Weights of a small transformer language model.
Architecture: RMSNorm after each residual sum, rotary positions, no biases in attention or MLP, embeddings untied during training, local attention windows, capped logits.
Training: a variant of Adam for these matrices, 117M tokens.
Each number is 128 + 24 x the weight over its row's rms, rounded and kept within 0 to 255. Layers, rows and columns count from 0. Numbers have three digits each. The size before them is the row's rms in percent of the matrix's.

# layer 2 attention output (transposed), 128x160, rms 0.0369, rows 96-127, columns 0-79
126:075132114090117155159167126113115134117137123094102142135144104132121142084135179119099133131133109145130087136115114131158119168106115161148130173144103114094122158088124142134168150146139183113152123161121076128140104121153115148178074159
097:104114129149110161130113099115150136131087101127114085147160130095107090118122126148159161146111155175108097103098126127150122117141115162132119135117163132098088144150122154099161157120109157139139103196131162100122143154158111126120127106
090:095117095134141115143120118134142131164143120111116154165136136115095120112145189131123175131127145105104170140156094139136089106056155105085143173148160097133099151125133122121146127095092140142122142148142169139137158137129088115117169134
114:116109102125122118108118118125177117120114097154091094120119099108178145159142136174151178110089164168117172129098125131121100137179087106137147127135123145122113127154114118088125155140122099157159129127147121143107146173148102126158136095
117:111120096160081126137142122129137132153119151121148164155164144094112090071143133115152129102145141091121113135118128107087116128086103118099127146111129120123094190136139123123141181112078134140117164154075145120117132115111103143107100154
128:113151129140117104120139153156192162121116140137152108122124143134123065165079073146118099138101137139115148119110152129163124146142116069117135095122185089136136153146124129133153127154095127104127142104128149143169113156141140103140164105
081:082140120093130134158098084117158098149101107091084116149150144128144106157152165144143163135084121168085123134154111133154114148109150138116161164114145105113145164154136157117148161090158154166128111153164120161113140162155136114184119124
093:074126118086120121107134110150195128136094105119089111137148117119130142166140176113098164121092145109119158122169126131174105149088170123119127158135136109129127145127127141164091146119096129167069160165161142134150160153119143127168139095
116:101137110127093175145108112129167111121137132149112110099132122100164130155109129104104149162100153127162100118137127138159100157133129151092131124127101132116171099100095095113121135157121131145138110125149138158117105147159146147153157122
108:094117104104105147136099116139178086128151133138123115139149139129130130119128091121125161163109102122122097150139124094153129154130103134108137146082084100135178097165100117139137157155114124146135129127164137119106154183140162118139133139
095:090115125087106128131142105125158059130108149120121153172154129131149128142154154140151165162097126135096097114133133099136091164110081140124153138093105122137177158157138105142144172121137142169120106162139141097109149176133147117158100153
107:064107119143141108103116141114194120127144174133147117154155135114119098131131119071140100138123152156115127128132125148142086145096154104091134113125141083117108143161132132104163155150150153142155146127118151152143118135150119128148140150
106:129127143112123165135135149120106119099126154112143112113107144156173093141096084120107109131148153102161082108118133106153120142121153137118139143129111112143169116130109140133142135147119141100137120071125116145145107124111163128184153109
112:116106118151104173126123126127166126088119103142120152112104130128129115191141073106105136136131120135134103138131149103156106165181110138168138073118113107099135102142100131117119143162136135124140084091138097149138102141132136130154115097
119:154134185138171084116133140165063136151128137126135132116100130144147156111141138200120093143137108136126122124148127194127125109147149128126084161165140130119115106104150119136099102114137114095145098166123138113112149104122114127127098154
101:075123108106128126137115117112190102160123077130084133145162112103162159142145157141145169153101132176091136126134137139151110111147107165114134122104126131118128158121127141106148175126153140156157129168151106123126106153166095121148135117
122:150104134152088163128154137151174111138117115150129117114169099129132079144132074129123125161131190120131061074113158150142108146134121152109093057128149143111146116110111114126139147138112124109135109149111163141130114131130126142137160085
098:138084143118126145098145106109149116149112135121098159169155150110132126120158182137128182128144144134112120114126110104098109099098112133125116161147095110146120132148146131143117134102124185163100116155126160082162156142138086150137100156
127:120145104112089127132115133136205104116134107158089084106134144092172107150118058150148133135131173106131120131129149110158130145162143129112104120095159134129128100129107133147157123149086091162121099137149119127132160131149129124178168085
092:178112153141121112117154164145101151114145115127162142101119101166138103117126021145094084129158132097153114118098118161129148130150133127114090115122132117118149104098123103123150099163149063094131092090101137136140127112092144125112153126
098:156153163139129128143136135150100156111131191113160102084105147127140128138105092088186110120151117129135147141118110123130127108112159087169099075143121151149102130153157108140125090120105109104117141108099125128122131094135129110087190153
090:134137138133170171146125150111097180106160113109152131108139128100165183082101122092109085095170123128165136156126092171116126117115141155137125159132096090150124137098128131088133121157115140106157130087119083166142110090110121171132134154
109:105107131116111090134138105113147106099134150130124125139154127082165118150132132135120154126103100145140076168128101125131129125143113111141112123103119102131138121132157117102165121172133156164104105146149166126117104145132108145110081159
123:161150168126138105072143161135149097126124169183138121089114151114176081150115069153111091138120158118152112117114167121107133143163113101126091090102081154132124125121156119145115142153133080104117120132121125102146139118129110128168120151
111:094164106140145095138123150119118134104142141156165123088084132130140102158100110154125097169128102144126120142124174116148128149158098105139118095079139126128156114157110140142142137146140090125145093137165098165106115130157126098128120128
107:135162131105119148122136156088082106109161104151116136099114122113127125113128110111100110125151155129125087129114151125114163141156140155122132119143118145108122100107098120123160143154154149076175118112123113170151081113161111149151141100
115:123137144115134124135131136114134122144108142126153173158147104176105134084151174124130132098123129108100102115157115154144147105067154190090136162127132112143120143100152125170122120116130153133098140178120188092113139124111131128093119127
093:077103125117133120142132090153174081140097143122096117180181115095152105140143153110108151158096142107157108122142141096150075150077122125103128144116092116138156133133112132134113142137093132169087135197149174100118161153135115147178104166
114:151121092146111141150135104139189126127085070134116135147144128149122104156142143144135148126126168123077157141132150077159132154112140117114135125111168112105112145139122126134146138119094141164110102148182124150144154161136104117138157068
096:130114133099119112124139142112078104073137127151185121124097141133125151164124093138129111143136121135116089137118105150137127132178118125184126099142129141133119068134104106120168111137141133123130110110132131137125121162145156117107089127
118:117167151147134169127139132116097149111173152106085132118120147104155135094092161102112126097168130145148139137131120149142143148097126127119113144147119101123129134085120105134134118137103192096153140113118090188146096081168120130182179120
127:144105141098111143147138133148122117101095091120114150154160092195140137160152144143082119134147129139127056112145140125168138165124137158122105127159107102099125122150117143113135151150162182147113105129139123124116125154117114143156100094
# layer 2 attention value, 128x160, rms 0.0498, rows 97-127, columns 0-79
099:154178162108152153092095149109132075138133163168144108104135134144135134127137165086149163139139136110162145175188137117074176132145131124134146152129128153142124133131111128139091148126126145136143089125161152153104128114161152146124107166
100:161091145128123145118098173127084112169152098146149140105094145088111163131149141126103104144113147106191164123101117100138131101147117129118119099117104182147129146151084110141110154134139117128140145139114120108139172137096157151163112118
113:104105138113109115139143146101075139142086078140164106113130148144166089109120148109115163105152114125159173087133133137076152190141155109095137143132166128093123115138093117142089126080121157135116127135128158140104145108111142112105111086
113:114129157117170129128122107145101119103160096138166141098081132106086178107101128125109130160091123140178171154172148109153115143142092122177106128138120118134133141110106137149117129136121085107142098156155114160141124116148150130098129166
122:147085147150122129155132136123081133098094151108140124123109132157121113124169146122138181137137136115174116149154167141126135146114152108158112128107162147133109121085121111176153163151134179121150061147150108140122108123159098137142147108
092:168134112118166104094129162156122092152118102179106124153121132136149122122117165111091125160154110098131115120153148112139172138166136124100167148100169121138155073132111075110094137112096085122142148095161158141144144098158152118159133110
095:142110117150115110123113163115070097164146089123115134126101119125110120134146121119102108101146130130137136110142165134176163152092157098113180122117148092158103118103135097126145131104101092135113094125147129089161143135144136129182123104
105:118082083122157113141079107158119105143091103158097152142146145139120150144139127168126161095148148135100090108146122106121154126140145143145120158140085103133096132141107115138115105134118168100111154127119075091122103103122090139170117099
106:113105117108140134090113093092150114124101152110103154131121137156101173138139115137092169095150173144126085105178130135133131123123116132137101100146116117110101136084120098137086127073110138133139134105155075125152069092145128143153156099
103:103124154099171120150092133103102146142117105141143124123133143189120166150121115127077157121122169097106142124169135114134112175129130094099120106124171110100131088120139118158096133130111132120120137099149142125145119148171148112153135140
108:091093143132119156139118121165112144152115105151117112113136118135154199106114143125119136150089146101138126101148180151127186130138165087135108150142183157152158119100139108160161145121120117092120084098127141132124136150078097105168125111
114:136148099103155151110081120163162140106120171144100160132143125135140159123139111125120138094094130135111078165153118132125157135143135138140133109102116126101153119093131104169135097168119110119129114133130066086112123137135074157123112078
119:080137098111091125136139122144104125113071143093128112134142146192171121098126103179111143122136143142103088096127133145106100118111118114107146153123123124104097117091105105170127133154107167110102103111131124148136106164097140125123152100
116:164150133110109111121161144115128131133168126133081121149110103070078122144134143093113138141133153129140133161068126129133141133151120147141168124143140171116130149162157151117156113132162111162153128097148162121132150103145128140090125130
099:130133129106117096132088132111097152138110095160143137112139150148172127137139167152091138118171110087117189103169153115117130127148137112124133146131190156111133100158105117098085131083128126101103156136157173147157143133098159142135137139
112:121169149111150134165075088136111093118141139134151111130109127185154122099166136129183153105139163126133158188155124094118141122121151089142113150123105111133104137114136093123132121165143169123090118109134134141140100170113089140158135168
097:123168178118113175122095172107101090153161137133156112120106133135100189120123135131152119152101172095154186143166097123146099145155140134080171115172153111117146132132144151120084143107140098146118193093155140163157115106118148135114152136
121:115093118145158090113098106141115101111096113151146165116143140163180117131170156098119149123184151143173112146132119098134172159105163110096155107151101100119078150107117099121113137120110188126120102158153131118141129137074111120129148097
090:076108132141152103151095097141163133078140134153098101119123101137110109105154100086156154124126101156118121175095127132096078089095133130154099126117132160100121172111147113165152109110139122154130113110085122110125108145098116120123115139
097:150112103165155160135161103128165162136110124120108142104142133109143107128091103114133166125149101162152113114086124132130148144155112128185114114088144101147144117117142160127153158133147151134154133166117180098148137146135175148133134093
098:127092126152111138097111106169184142140092122140134128123148134104103113104087109112097149145093091131095114132145138106111099123162116134148118128118163155094125164151125164130159087083161064095101140126092138121123115118121137149149106107
117:128120129115128136148104095124154127105130125119126099161140137169118169176108107134079109144123150101138075097165148115109089194088134135104126144168164136135151147125100130162118122055102137110168159099124127149129094113132152139145160093
116:113106136108131140146148119122139148083128101119107106133117157152148144128132104149132171115167136125136112125138130139158134167108134118159153138145141080117097167105147114118152105157177138122105126107120155097137106134088103115101164097
113:125068118152103105174172100112124146078098157108076097146164158133153106167111111172107137127125149152152098124126144140132122132143097146127134160132061118110141117109136095155115119163108168131152093149095110128124123137079097117105169106
108:106105112132094101124115136138179139120068162142122113164135136138167151110099122156156102122092117111100093160151133095136135099131115152109128166162139112109108108156117104108127136175128114143108140135137076100130133155067097153117099143
114:152134163138148120096100143085103104140193130181096158117088115069093146144155120098149073115100164127117127132155098119186140087117127106120113122119114128126118146136135127126161154135156081137122129082163124126156154093176113147122111174
090:136128127121156145129090112134120124163177097112098130107114163128098195164114155112093125107120122115129122100153158094147143148100165120096159099136177102131128140112116133125111103099107126115152106080146139158176093129164166122183173098
108:108125138122107119153130169096079095150101135155162113113098141131178093126129159143124094126117142142170125155131152086137134097095138100086163121109109158121113108098090106148111165129109165101099129150143136132131167179126148115129145127
099:107123124099152106166169099104172164130106160150126132121137144170145130145119117142111149103104137121135070117093163131069135150086135116127149128152114159101142106115125145133145142114119158165174137145131117103105116112109144107103118140
117:152129110159125131121103134153138113124067125115145120144153124132133155131115141128138122144085107118112118153152143118135167081169167183133148158141142117160160131150107119126153107131147116127077121121146076072094125154149151164134117102
120:120169117095133121143128137152138127138139159132089126162127121108139132142114106172143109100124152132103125155153164137103120123095136071082181142116151154120163095143119082134114114125110107123117147067124086133152174150140142117119117124
# layer 2 MLP gate, 640x160, rms 0.0478, rows 0-36, columns 0-79
094:116107132124083159129091143139119144134107110092129120149118128098153157129158115175161143149142144131131116152116121139156106125134145107140121170086150106107129164136160149162161130115112114149121158137116078128105174160121119089104117136
100:117147114110093133095093104114152084148130115161103116153151153111146118163150155114163172111111170153081159095154139137152091114108106090095124151122109139146149102121128112135134179161098126151125116176147185104143166161158117092135136132
093:153145098153131131122084122205109141133121117150106130143147123117151100148130103110100086150131167126137098084157158106132164127135115098147173101094158107080100092143156139111159071136116145126150133120110094126177129122108108128150136103
100:140114145094140129119179131139137138096134179133156162129117101161153156151113142141130101118120136115158128116130085113101115131114156119110105097117146168101094076076142142131109126147149156102112126120126151119109123091113085106109102097
085:194144125113138115156105105140134115098125158139149121119150129138158086100152125156127119133131145160070103120179124123172143071126127102163138091113102143157111095150128159112106082162169094137131131141119080128148100147152104074105136139
089:168085106147147117142144097167112120107146124101139154164109120122086149104085123085144130097105119141113109157142081102144149086116119090139147127147115123116155152137107146119135153146157152140131116099121137123145143104141099098120153162
118:143170120158138175166160104154123134092158180103131136103096122101109140115096126112139117135152128126133111140131092098158153098137132150149084133154131140131127110141139130134164134164160112106138136134080095176119115112168157135145120119
092:151099125107114139174109139160116131158120160102105103112109130100132103118123129142137106191178093152088141143102178096116176103122098113101144140107114135094097135170151141130153155164101117096137154101126121113148105114099173105127145129
105:131140135127122138100088131080157103086143136105149150136143102147109137105117152104121118111116133148130086130124098152142159125090161145157135139159125127130107157146112123124138156123168148117188103096150102115110124154125090119142133147
097:136128131128103116157134152106099170110147144092130111109100142138107112122104120164145086089141157125166128087138151130126144157119139094108126121156171092128113129100146129163095130102114150062127109047121118122126096105098115097145167102
106:126147097114139115137153123144110106143138087171130168087153125136116118159102112127131130097126123166119110120086099171075180134149172138140135098137152137106184118135122141072132106132096144110098139152163107119124121187152121094143126135
112:081149146144134131174126131128138127123144126160103081137151115097152099121118143163106102158111116138113092151151154101091140117191103163120127084083130148120146096168100104135153175169134138136140071168148130142157159148136106102090119135
098:068123103111099146102154105118181099140119116127080089141146147127126095146131132110131111181105110088118132156118161082115114103176127124102111157125112096106111151145112134183137161131152096132117136148109114150135123127107128075140122116
109:174178156146142116129141141116064183125138145125170149138087122169108140107098124159140140109154122098141155151149125159088176101103160107113116148138105153147145099102151109153105081120153115093104174123105152123139161122113134121138144133
096:140105107110149154117135127096156064108154119120161137146141126115147138152179175174114130127127142117141126126098155120126124122148123134107123116144109174149137146117156160172099138104139132149122089134181147112141157110141140101139137125
081:109137100103093141183164090097106098129111163129115176128129113125108111100094112137143100164114120121161110112158131134115119152119156111127105143137123104112119131112119106111158104153090134128165171159131155151103140152106113120163115128
094:130138164112111110149163156089055154090152125129105152137142126140155133103158103106128094120186133077131139097120133154140133129138153153130100161141072142130088121090143107128141128146111180087126174112080137120110121128110140154147123144
091:113155145129117131124068111141129140141167163131130132167122154129091135157141143129108159167161156113131161151159117101122104100154132092150112132095114146148148158121117126144158122126165109147132144125133124128151158117118121150143123150
088:083112084107161107177123137114134151103135095111088112125124125119143128144157130131147103155141100107113142134114121122099120095109117163096099127159178131112118136120175152078153083131161136156118118138140117094120095099111134141119132112
101:083119076128137123124133087155178123125081114166132154133122099113139105147171146093156186153122127146086114093130123105126137180115125137131160128136128156133173177140117149098136187106149122144099150174102159125138117113122108164120131100
104:116103121128124110134130113111106105096111143159107156144150103139106139134109148091132113108155136121139095097153092137151168095083105145113139158128087099099103148096179153155118124177095145142111130117152136133136119150162155170129106143
107:137126130143155151119099115138121139188129161137122103149126124103116091113156153108135124135130170141094145128126121157091060143105123163122112189128134134140104131194148126110144101102117129141115108174115147097135117128135117119106121115
093:131131120133078132140117162131141142145121116165118106120140149136146130133098138112147092153114181117146160083087165130173122106168089151151116131135179119143136115157139150127145161152129098136159124119143127164151133116122151077137123118
090:126141125124093103132103119129099155167153126094129150119151114132090121127154112152127149117130158130141171149137101132113145102124135128156087179113135136143149154112122138146143087110137131160099161093145139153113170139141166139144165139
107:129104103123121119139097097127148174115146161133086162147121133156168129132199151140135168143155115172120191096144112149116147105137111148121117136105101114122118108162145111102091126126147135153100122093122106131133126086131128142113099119
088:093096093118098106113105156128106136108106140079119122088100152143124131135157142145142120112115140104132084091152127128150128131127118116144152134148143115088108081108131111104097118142136157116157095133146085102128113146170105125155134142
092:151123145135152112141128125139118137112165127128132093081125151131127136123127093115096132135167107153123107128135110116105148072105121131158116129119160160130102139112140125135133135142121118074167183086149126117144119134108109103130174145
088:172087125161118142169102133088095145152103151153153164122146166106104140128122109157171117164110094114153136138147124114147113097116104151160096154151105101118109137128177149122122160123125161149129128151134092101115148115117111121095094129
096:138142134108119136133095170089120136111125151126145130106143149111115104123108148114129096095107120146080104118123159189141149123143092151123137123095161193124100133170090180106136196150164115123173134135109142155116155145111141126139087139
101:136147105157122153143151137179121163148100152096113150153136146153122109094167121130129134097136081097129145128153095127101138114091119165150131138140106137106108129104156120158145118134090139130101162101094151129134132140101124176074139107
102:155124125113162143164122103160118113163106172137104110146143162139122118093141164147136105135157110119106122136142134128092142120112147138126085156139104136147134091128147121160095172116160146122157113144104106159116089067107133166125156163
104:149103110131143110109097104155177114160096130117089143148129124150166149141144189134134152110098133159071128156129108119134113116089116153152143151139138110132122125155131117144135120174124158157105108134116135120157164184129108113155138130
113:193126129134140115111125132102071141121129148146149146153119155151113182112127120149129106127148121133151121103182123149122173100108166094173098130152142146110094120140125161089144097112139157140107168080137086134143131111085100156098108139
109:101139104135156136131134124126129172118109114103161143102087125086178147096070087143104104153118117093103130143094126101109119129186133089094101131095131125108148154154100143114173118157128132094166126096096104149148134138144171116119161142
095:134136112094139078145159127081103128142134148113153121147115152107156154111099162155137126117099109134138134133167158178118101155108114118131169111130124164133102102126152106135102119106109136126109162118104168128135148128148157140140101139
099:098128104089069111114146100146161156129130097125119149160125147090140136126128150072137198124096118111095120139122102104083134121131159121139128169114137129112143115123171074103148165139121154177143130125134147079170158162151119147155113130
099:129100149133146096113108143153116113142137102130115144137098153154128126073126133160141099140133085159124163157123103140158122100142141151178122113153101122097157133148118131140185142144171099090155151125096123121113116135108079170130089147
# layer 2 MLP up, 640x160, rms 0.0451, rows 0-36, columns 0-79
099:120110104132134124159136136122131101098145119158097104122144121110132159105159148185150086141152132130095121133164128090116112131146123121138098144048165131161172116113149138134158136119116117126117123102144129141130160118150111112161093125
093:149096148165121122114119090146110152111157119135128111109147106183127126142129085145103093122151162147141101156122110122146118106180119114158137146134152101100107135111100144133158094136142129083159137075138128135132122097094107175139138113
093:102137150095135144165148094099106093152157122102154144099098142102142139104125136147113126125162092134161140136115133153101117069097112172127098103099120115185138099136128147093139145076139089155155173126141162129106119097130125111146115174
099:154124159138134140096151153112127132151144161111122145124094138121098103140111134128103125115133125165128161086098116137149149138174115150157153096129092154146148116153120056151174149141121133099097115143091146154132120121081099111136155150
088:122130099102130112116116165132118077114143098120149079120132154129125091143166130137106162127101090175113138134064129136141146140146104163137108131093160141146131161111157147104115114095095144158106162133111120145138109148158146147115079135
094:158134172160165132110149139148114154163144153147159081101078139144101126132133171167139111127136133141190153133142139169082136115126113133118102134125146168130115127131169158150128105111108115119134116146117108090113148082124089157111154124
109:139167139126142168140107149121079142148129135082131121123091134129121161136107150073105103102185079129131124136118118096144168109113102123100128149141116111137161128102141157117172141124139117113135150105103097138143106129185160121158098143
091:136111158158126102152118115141127135168118160132103100143112138110120124109147111111095140185141136167133108109155161127128138091104095115102103178141076095116057113149160118123139099128071157099144146107154089147110104107125108094159122148
102:103096094102112125111132100166129138150118092151112109089105148092137120108110100116081120173149116114154145137139176128129168165173127123123120075132100128078158092139085149113134150138081100150098092133149114131121122147144144132177112094
096:140115094136159137129177089154154083140101121116127140130143122105146124131180103107076117110156127142152128187124129120128115088132153157105125155131159121113120108129107155099096139116130177125135143151125120149136134146139091116125153088
100:140115126152137117099170135137104137163123146137149111139130115117145142095136129132145071123146121089118109151120140148124095107140129100115094142144117086143105124125126114173109154173153126142131171113109160151121130097133137119142150100
101:134117142141161176140157123167143181113176136124123136140102164160141107092105091114159075130161126147118133108095144087137086134139092112121131154162120116132123170138134153116113127126106147150119162128090099089087094087087125140160116133
096:110175125144121163106161148136164114138118128152103063118139114109147117127064101106123145153098141110101108131136175112092148117169132127097117135128126108103172138089145107165158110146122116133150135120144121160151135112131137113159136109
104:140095094101158130134145092102106124111111131139154093112200105074130159122133128080078135106083120116131114107148122133102118122131123178138159118150132155102156135113111147148159137099130098111098083105098149110104103162076100169094101136
093:144113155110164115118161156148127108132089132148102095090107112124127166135103107144095121114161164117123132179140169156129106151160098126115110110133108177152149153111099112128117143155107089140104131108125131101095154139120153120107142167
087:145137118109116134116102097150118133127108115115101103146125101133138118133113118121082150122114115167140102107124144108083156118143113107091124147135132155145101145131128098124093123141107139152109090150148153166116085085126118142097119128
092:151097111117112132137098087175116083144130093171179143118143156132123121087136126174125139127146137158113133107148110123140133101146114124116146157111104146115119130174150150116116109136163091094107123134155123163143136107137175097102127137
092:163145116157106149101129110130099147152120117103128190150152113149090120130157121138162105081165111114141176152094099153087163095099129122160090121107122123106148136123166148097139148172143175139071099115102120089160119123134103106053086139
097:164110154118173165099134162123124129120109106118158171104119137103121139140088141127142134150140103114156161149107155184102155124139126123101134092135137155148118134119106119139117153105129111149171108136112105147135073093090126142115173111
103:132135115129078117134139140157161135105156087165127140132131160103163125150135123113146117127138157112096141090109152131092124161136140116161139097118080112148150123124107139091137163106139125137123130073133116101151117098072105148151158107
104:122129092118127146135101133165147148115120130135143127117163091115123117161188166128107133099077148145111112109146137121107149155143167140100107083119143174126131128115108128137109156151095108131091137131135143115153159124131127152129091150
112:110116137119095126167106148125125147113122074079114155112107141176119177135159139135095099097140150102163152132154139098135153114082124134141119068171172143108138140128127080118118118143108189149134136126125120148119156135116109130107145156
101:138168112118130133119141121089139137120124151142097117138122097118127132141152153125123163148096148116099129153161089159143137149118150103113159170131099136117158112098121089132097121137112170156124089172141119113115143165138136181156144165
090:103107127093161106107118120134146118103152062158098133104155119091116116145112121175113138185094120134114098123169116122155061155159080093138133137109122141133126119115089166139119120113117068145120110138129140155144121143118144120144138139
109:113115131132121133125117158135139140114129127156105154138156128100117104162093092138139118131112125081158127148165163087142121099165142120147112094096113125109131087155130167130141178175136106129158089127119108146085098151135130120137146104
095:097104128109138132151108109185160111099086117139103133107156127146087131120131132124124132146107092121091102124130119095104089127095103146148113092128110104139118109154204179098118126133136144079125145193152119115105113112168124147094133128
098:129168162108138157143141154175150119137155129158122162111146118129156139113130118156107154164165126159154113104128137142133153151141120119146143111127126135110098097097120133142106166176168089099174114155118087145131147165142123097110132115
091:144150112128161111145171101122162124113095137134148096144117111124133100152109094103112142154109146095111075085097139167101137171190158112125129119101165147125115129129115104104155130120154116085147082161152147112139133081164087162132089166
094:146142132130079109103149116106124125147137070121113103130102108154117138145139147104134155150159133134138147127104140127141113135150110120140113145101118077127145114081142095122170105145130115156115100134135115154132113138104165134120162109
097:151138127161098122127122140139157161106111135144160142175130141115109145093123154130158124106115121158116143104120085132176154101108133165141153161181141134110138149088095124113130136116102135134097178113081137133115155108141159118121139136
101:171133110108123139127099143143109122114113163143151131094121107132131102142145167125161171096140112109100171176120120162121098123129132123122083162150100162116128161136107131150101135073152126098113123141148139138171101087113119135094133134
096:185144115152156083162124117139132063126095122144125149132132098136165151101114150117120140120133103128119131149101132170136112156171137087147125096119158175096102100134129141156162092110137124116126118085112121145131101114155120131112080128
105:111140148104112141149159115121138138113109109128137120164145112191163100129079114110143147142121102138119137124129119175138123127076117114123103089087179148145140076167091133115153148154130176112155123118144132163118109097118134099133163103
108:159124162109148141140152126133104140129129136156100102091112082105129114103129142105104129152160125086151111115139175118122190099154119149127116092140145110143123095107106139130163122139182140115136161141125111157146156121167125100151148163
096:110123142107136123158173137118145118167090094095141126117093121107092135160104137130107157143132108137127096127110149129096166126119157148132118124111156117165148114094113074126116136180129142161117104173157155127140135170113155139173167112
102:125126130121111120124120151086109145148147174126170098092127112108107150155141130149180145100100104118138181107124109152165087113091152126100109129101148112119141155124111135177142117107149095187066146120089132131126138163122167110149113139
099:157164119098116199106140113117158111121114131102157118142145149132156117118110088139123088120132165129121114147157153104107100156107127121117118140089172119141138140107142135147087104132167099130105091162121127161105081143158132156093134093
# layer 2 MLP down (transposed), 640x160, rms 0.0302, rows 0-35, columns 0-79
100:170146099144076104087129105100086164142148109134124126154103136113146085112171137123142091129131088108122154126130118138137104140137146077167110099127175119128101109109092143105158129098125106160103141105128093116067128133118123138156183136
089:082105110079108142110129160118163128139118110158102089137175154108112110088153105121122122163114147181145138126112131125103076098085079149154146140099113172119111127137121129130142139097119125141143126162141101103152123132151126099166131151
091:099145093122171135119119129116119128089094139109074128149121158163126142193133159150146138113096165121162124126182189148133167145121122089125134125130108129120129109124127131152142143166129130142131100125160107090161114133127125106141139121
100:082092122160106117101158141128135182171172119106101126091109100117094107135133172167146112118143148122117132072123122119125133091108149146124136103130107120123128154127110133140103100152168169129119132137144128102142106126089132121094157179
084:158108149148113125143116070140175131123101108126155141144132109113168103087116151075128087145156139155094121145096146125058146146137147139126140150127116141135088138123117120117162135112130134126166130094124120151126112140142108128159130117
090:116098162141134170190137079124112115137106109122124140159150113162126106157130124123133107131126116123103088104154147130137148127137138095120125152145166135151099084145158123096140140153168149115160130146127122161136151140125142122109140132
114:127128114105121092173128130127131124113131127130142140149122181128077146137133143112132171158133136133099139143161145118126116115114173137153103168168111138131151148131157104106164128110165173085168137142126101210121122120143109165177145105
089:158093149120121150142133119094131105136178111133115097199114156135112156160118091079131129153136134165140114127154145133139095100132116129100168119109117129128138122151140103084125117084149143143147114112110147111101119142127119115120116170
098:189091123129098135135104118121147133134148131164111129148160127105134105102136119139105130149111112127142159152111136124099157161108145080108188125133115139129126113124134130130144176139160129128153146110097128126149138148152160103129105116
098:140152122083155101165145120090087150115127096119157153081115068106140116091164127099149120152146124115116158115138099142129158123135114168103146100110108144138122132074155133156118136077103119141117153132114151118127161134118124140110109111
111:123096119095112154084124139115111112168154106154094090116097127096103082114138167112165144129121145173089132131136096094116133153094073134094181177136092102152119154124143097112133125109145118151093138151141125135135163112082128136128129103
099:126126141156100141103079111131139092123149083155094174112127134141104107128132163073136077161133147145099084114126125133142110139129153091167151146154074128147129190106151171105144131111112112109118164152095161111146154112099121140105111157
104:147141138175122128150120104147115099094141106093096157135131090115125159112116095145127103120150138112136141146161164150117117148074163125149121144161142144133130152160106089105126120140142127140129154185130137117104156128131133121100140125
103:155162086118139149124177150082133116094120091149159157131120130153171124125080130169169133127158134195172093132126126171111138123111143109107164103137133129117132110128128104166098083104084118090150133111144150121185129161154092133062113132
091:117120119148130118148097138143105145090122144106137140146145116142149168125119085119129109126107127099169136112106128126127126093131138163112108175100107180145159122127126100163113121130131206116148128134110148159118114129098135116161108150
091:131123107138110126105101118118083106146139125119136115143107093121149173133130145109107163156139141132094124131138108115166135110068147109149153132114098112113129149138130125096120122077135145083096131128173101070158191128140140149186167145
099:131099099127121159129111148187162119130136125172097162139145126137121113100150130129158164112070153125132118148135143156123127105146137102157146122169161130166097137118112133126103158088111131169157133079100118139141130131098130152115184100
095:153118085104120136137155113148133082123095116135126132122143081153140099151170112150112138109138147149116119149152148090129110129136137093124142136174085103118120143062129138128136125092089135143167138128125144181090136131119126124171189156
095:112133110113128089146128124157081138116106100160127185115143129129099070108138145143098154108161122148119099114098127105114098184140119109160142161112105124145132125114130107128143110153073074100113184148090126141153157120116140148138090128
099:117143163086114112130139137129148149142145160101096131150109147128081137129113161143139120127122079107092170136111103141137168146078134123094140105156131142137123151114129130118126143103134124122170198172069132130089129128112117089087144124
108:110123124069154099115140121151174122158145162168123091158137076119144140126126096142115098125138158125125109143116106159117117160119101133117153100111153171136137110134099090097081178090142126158106130116168154117151135140134127144152129130
118:098152113130115108136109153103107096103170105094120123110119094124106136149143106112093158156125138172129108116155121121145162148151138136144097136147155115120166148089118120149169118125165125146164112133118082115122080134121151150138173143
100:099184097095127146090115150120087122148091180110086150140124123122120143111104148129104162166108123128097139157146161140115143155094156128117138107139088129127142135136123138136148117120164108119157142141144117132130197164128156127132137119
088:178129096132089120098146153093104174094193145105152111092097152114148127133089148090163132142155152099132165112127129148143121124100151115163092140150123137141096118157122138082148104139103107124112132117158167100161122145144134151123130135
113:130145100120110097117173122097142158128120128138169106123123142148090092128121139092145116067089156164083136136111124112134122131130104107131117124124168171100154107151127124148137096184160126127109107106119129093177116121142154143105129101
091:163107133152138132112122148103145157159129156114146132105103125094123146100107111144150128091127128150067163129123099174148156101133136139117133150122145122152145149076134149130137065130134102170122138120093156151169117104100126126107131127
093:154136125105122086179107119168102115087130120114125134142113147090120137135158196120136096114148078127104132099125074129139146122079113095173133111163167128154099092126152133128149145144112106122131164156086126103115097145081139105115140141
089:108134165140096117154131127117100120120147136095108104090151126144116163112077098154113110099140149128113135122132146176136177106104136148152093138160120113112129071135120108122157137134120118133072135101135156089142171145142149101147176118
102:127144096127143125085093127157122121150138104144135081116131099085143160146108118162167126121145132189101133096102093098107168157139091144153122082131152128115130092072130140138126112132112145117132121154159156142135133139096176150099124106
102:128157131171161141118128126176112130142111172120156134135131120129112123119146147174112152152119106107128128116160092124129078129126142160107100150058140167123106098133152120125111100156124127114153103181147139109111101079126109140128113161
105:105142116125109133143182138129136138138136140157174163191107134121135143075105092130137135122110102098138124160144131159115113107129188115108126105166112206131144150120141154115094160097106127091136117131131129158112137114123085125165103164
102:147104138173133149113143156120119150163115115135107126157123136158133129142156115127123110080148123138090105131113157118101120121095171116134153131130158127170158120123118133146102148074155140127126149102093135111113155098116106146120159132
109:131115124146116110148143132118102127087178123088118127105127163114076133131163119122143071095109112118098117112128067090142165097131129179149155103120137093143129135111102097129112139144128133119112113137105117116100116143122114099163166142
100:120133151120106123147162111151151114120149128086129134133137113075090158135132139137120101137100115094126126149128137116167118126149156126158086114116186121168104133125150088153161101130164108117121128225110136159100144148110161165206184123
091:161166086123130129126177121086146084116090137124137146161136110141087093152114093121142121118137145130103124115121117115153133163105146135129142086167167133131114169136158146154118073120109103167115138136135135065123107074146149200105126099
106:116159159158168136154147113186153099097146140117109127123109121137179132153111121131120070150095146128101108134120086073154127139147133104117133105163145140104123151105157115134131116154115097136101135178086145140125145110134139107112157109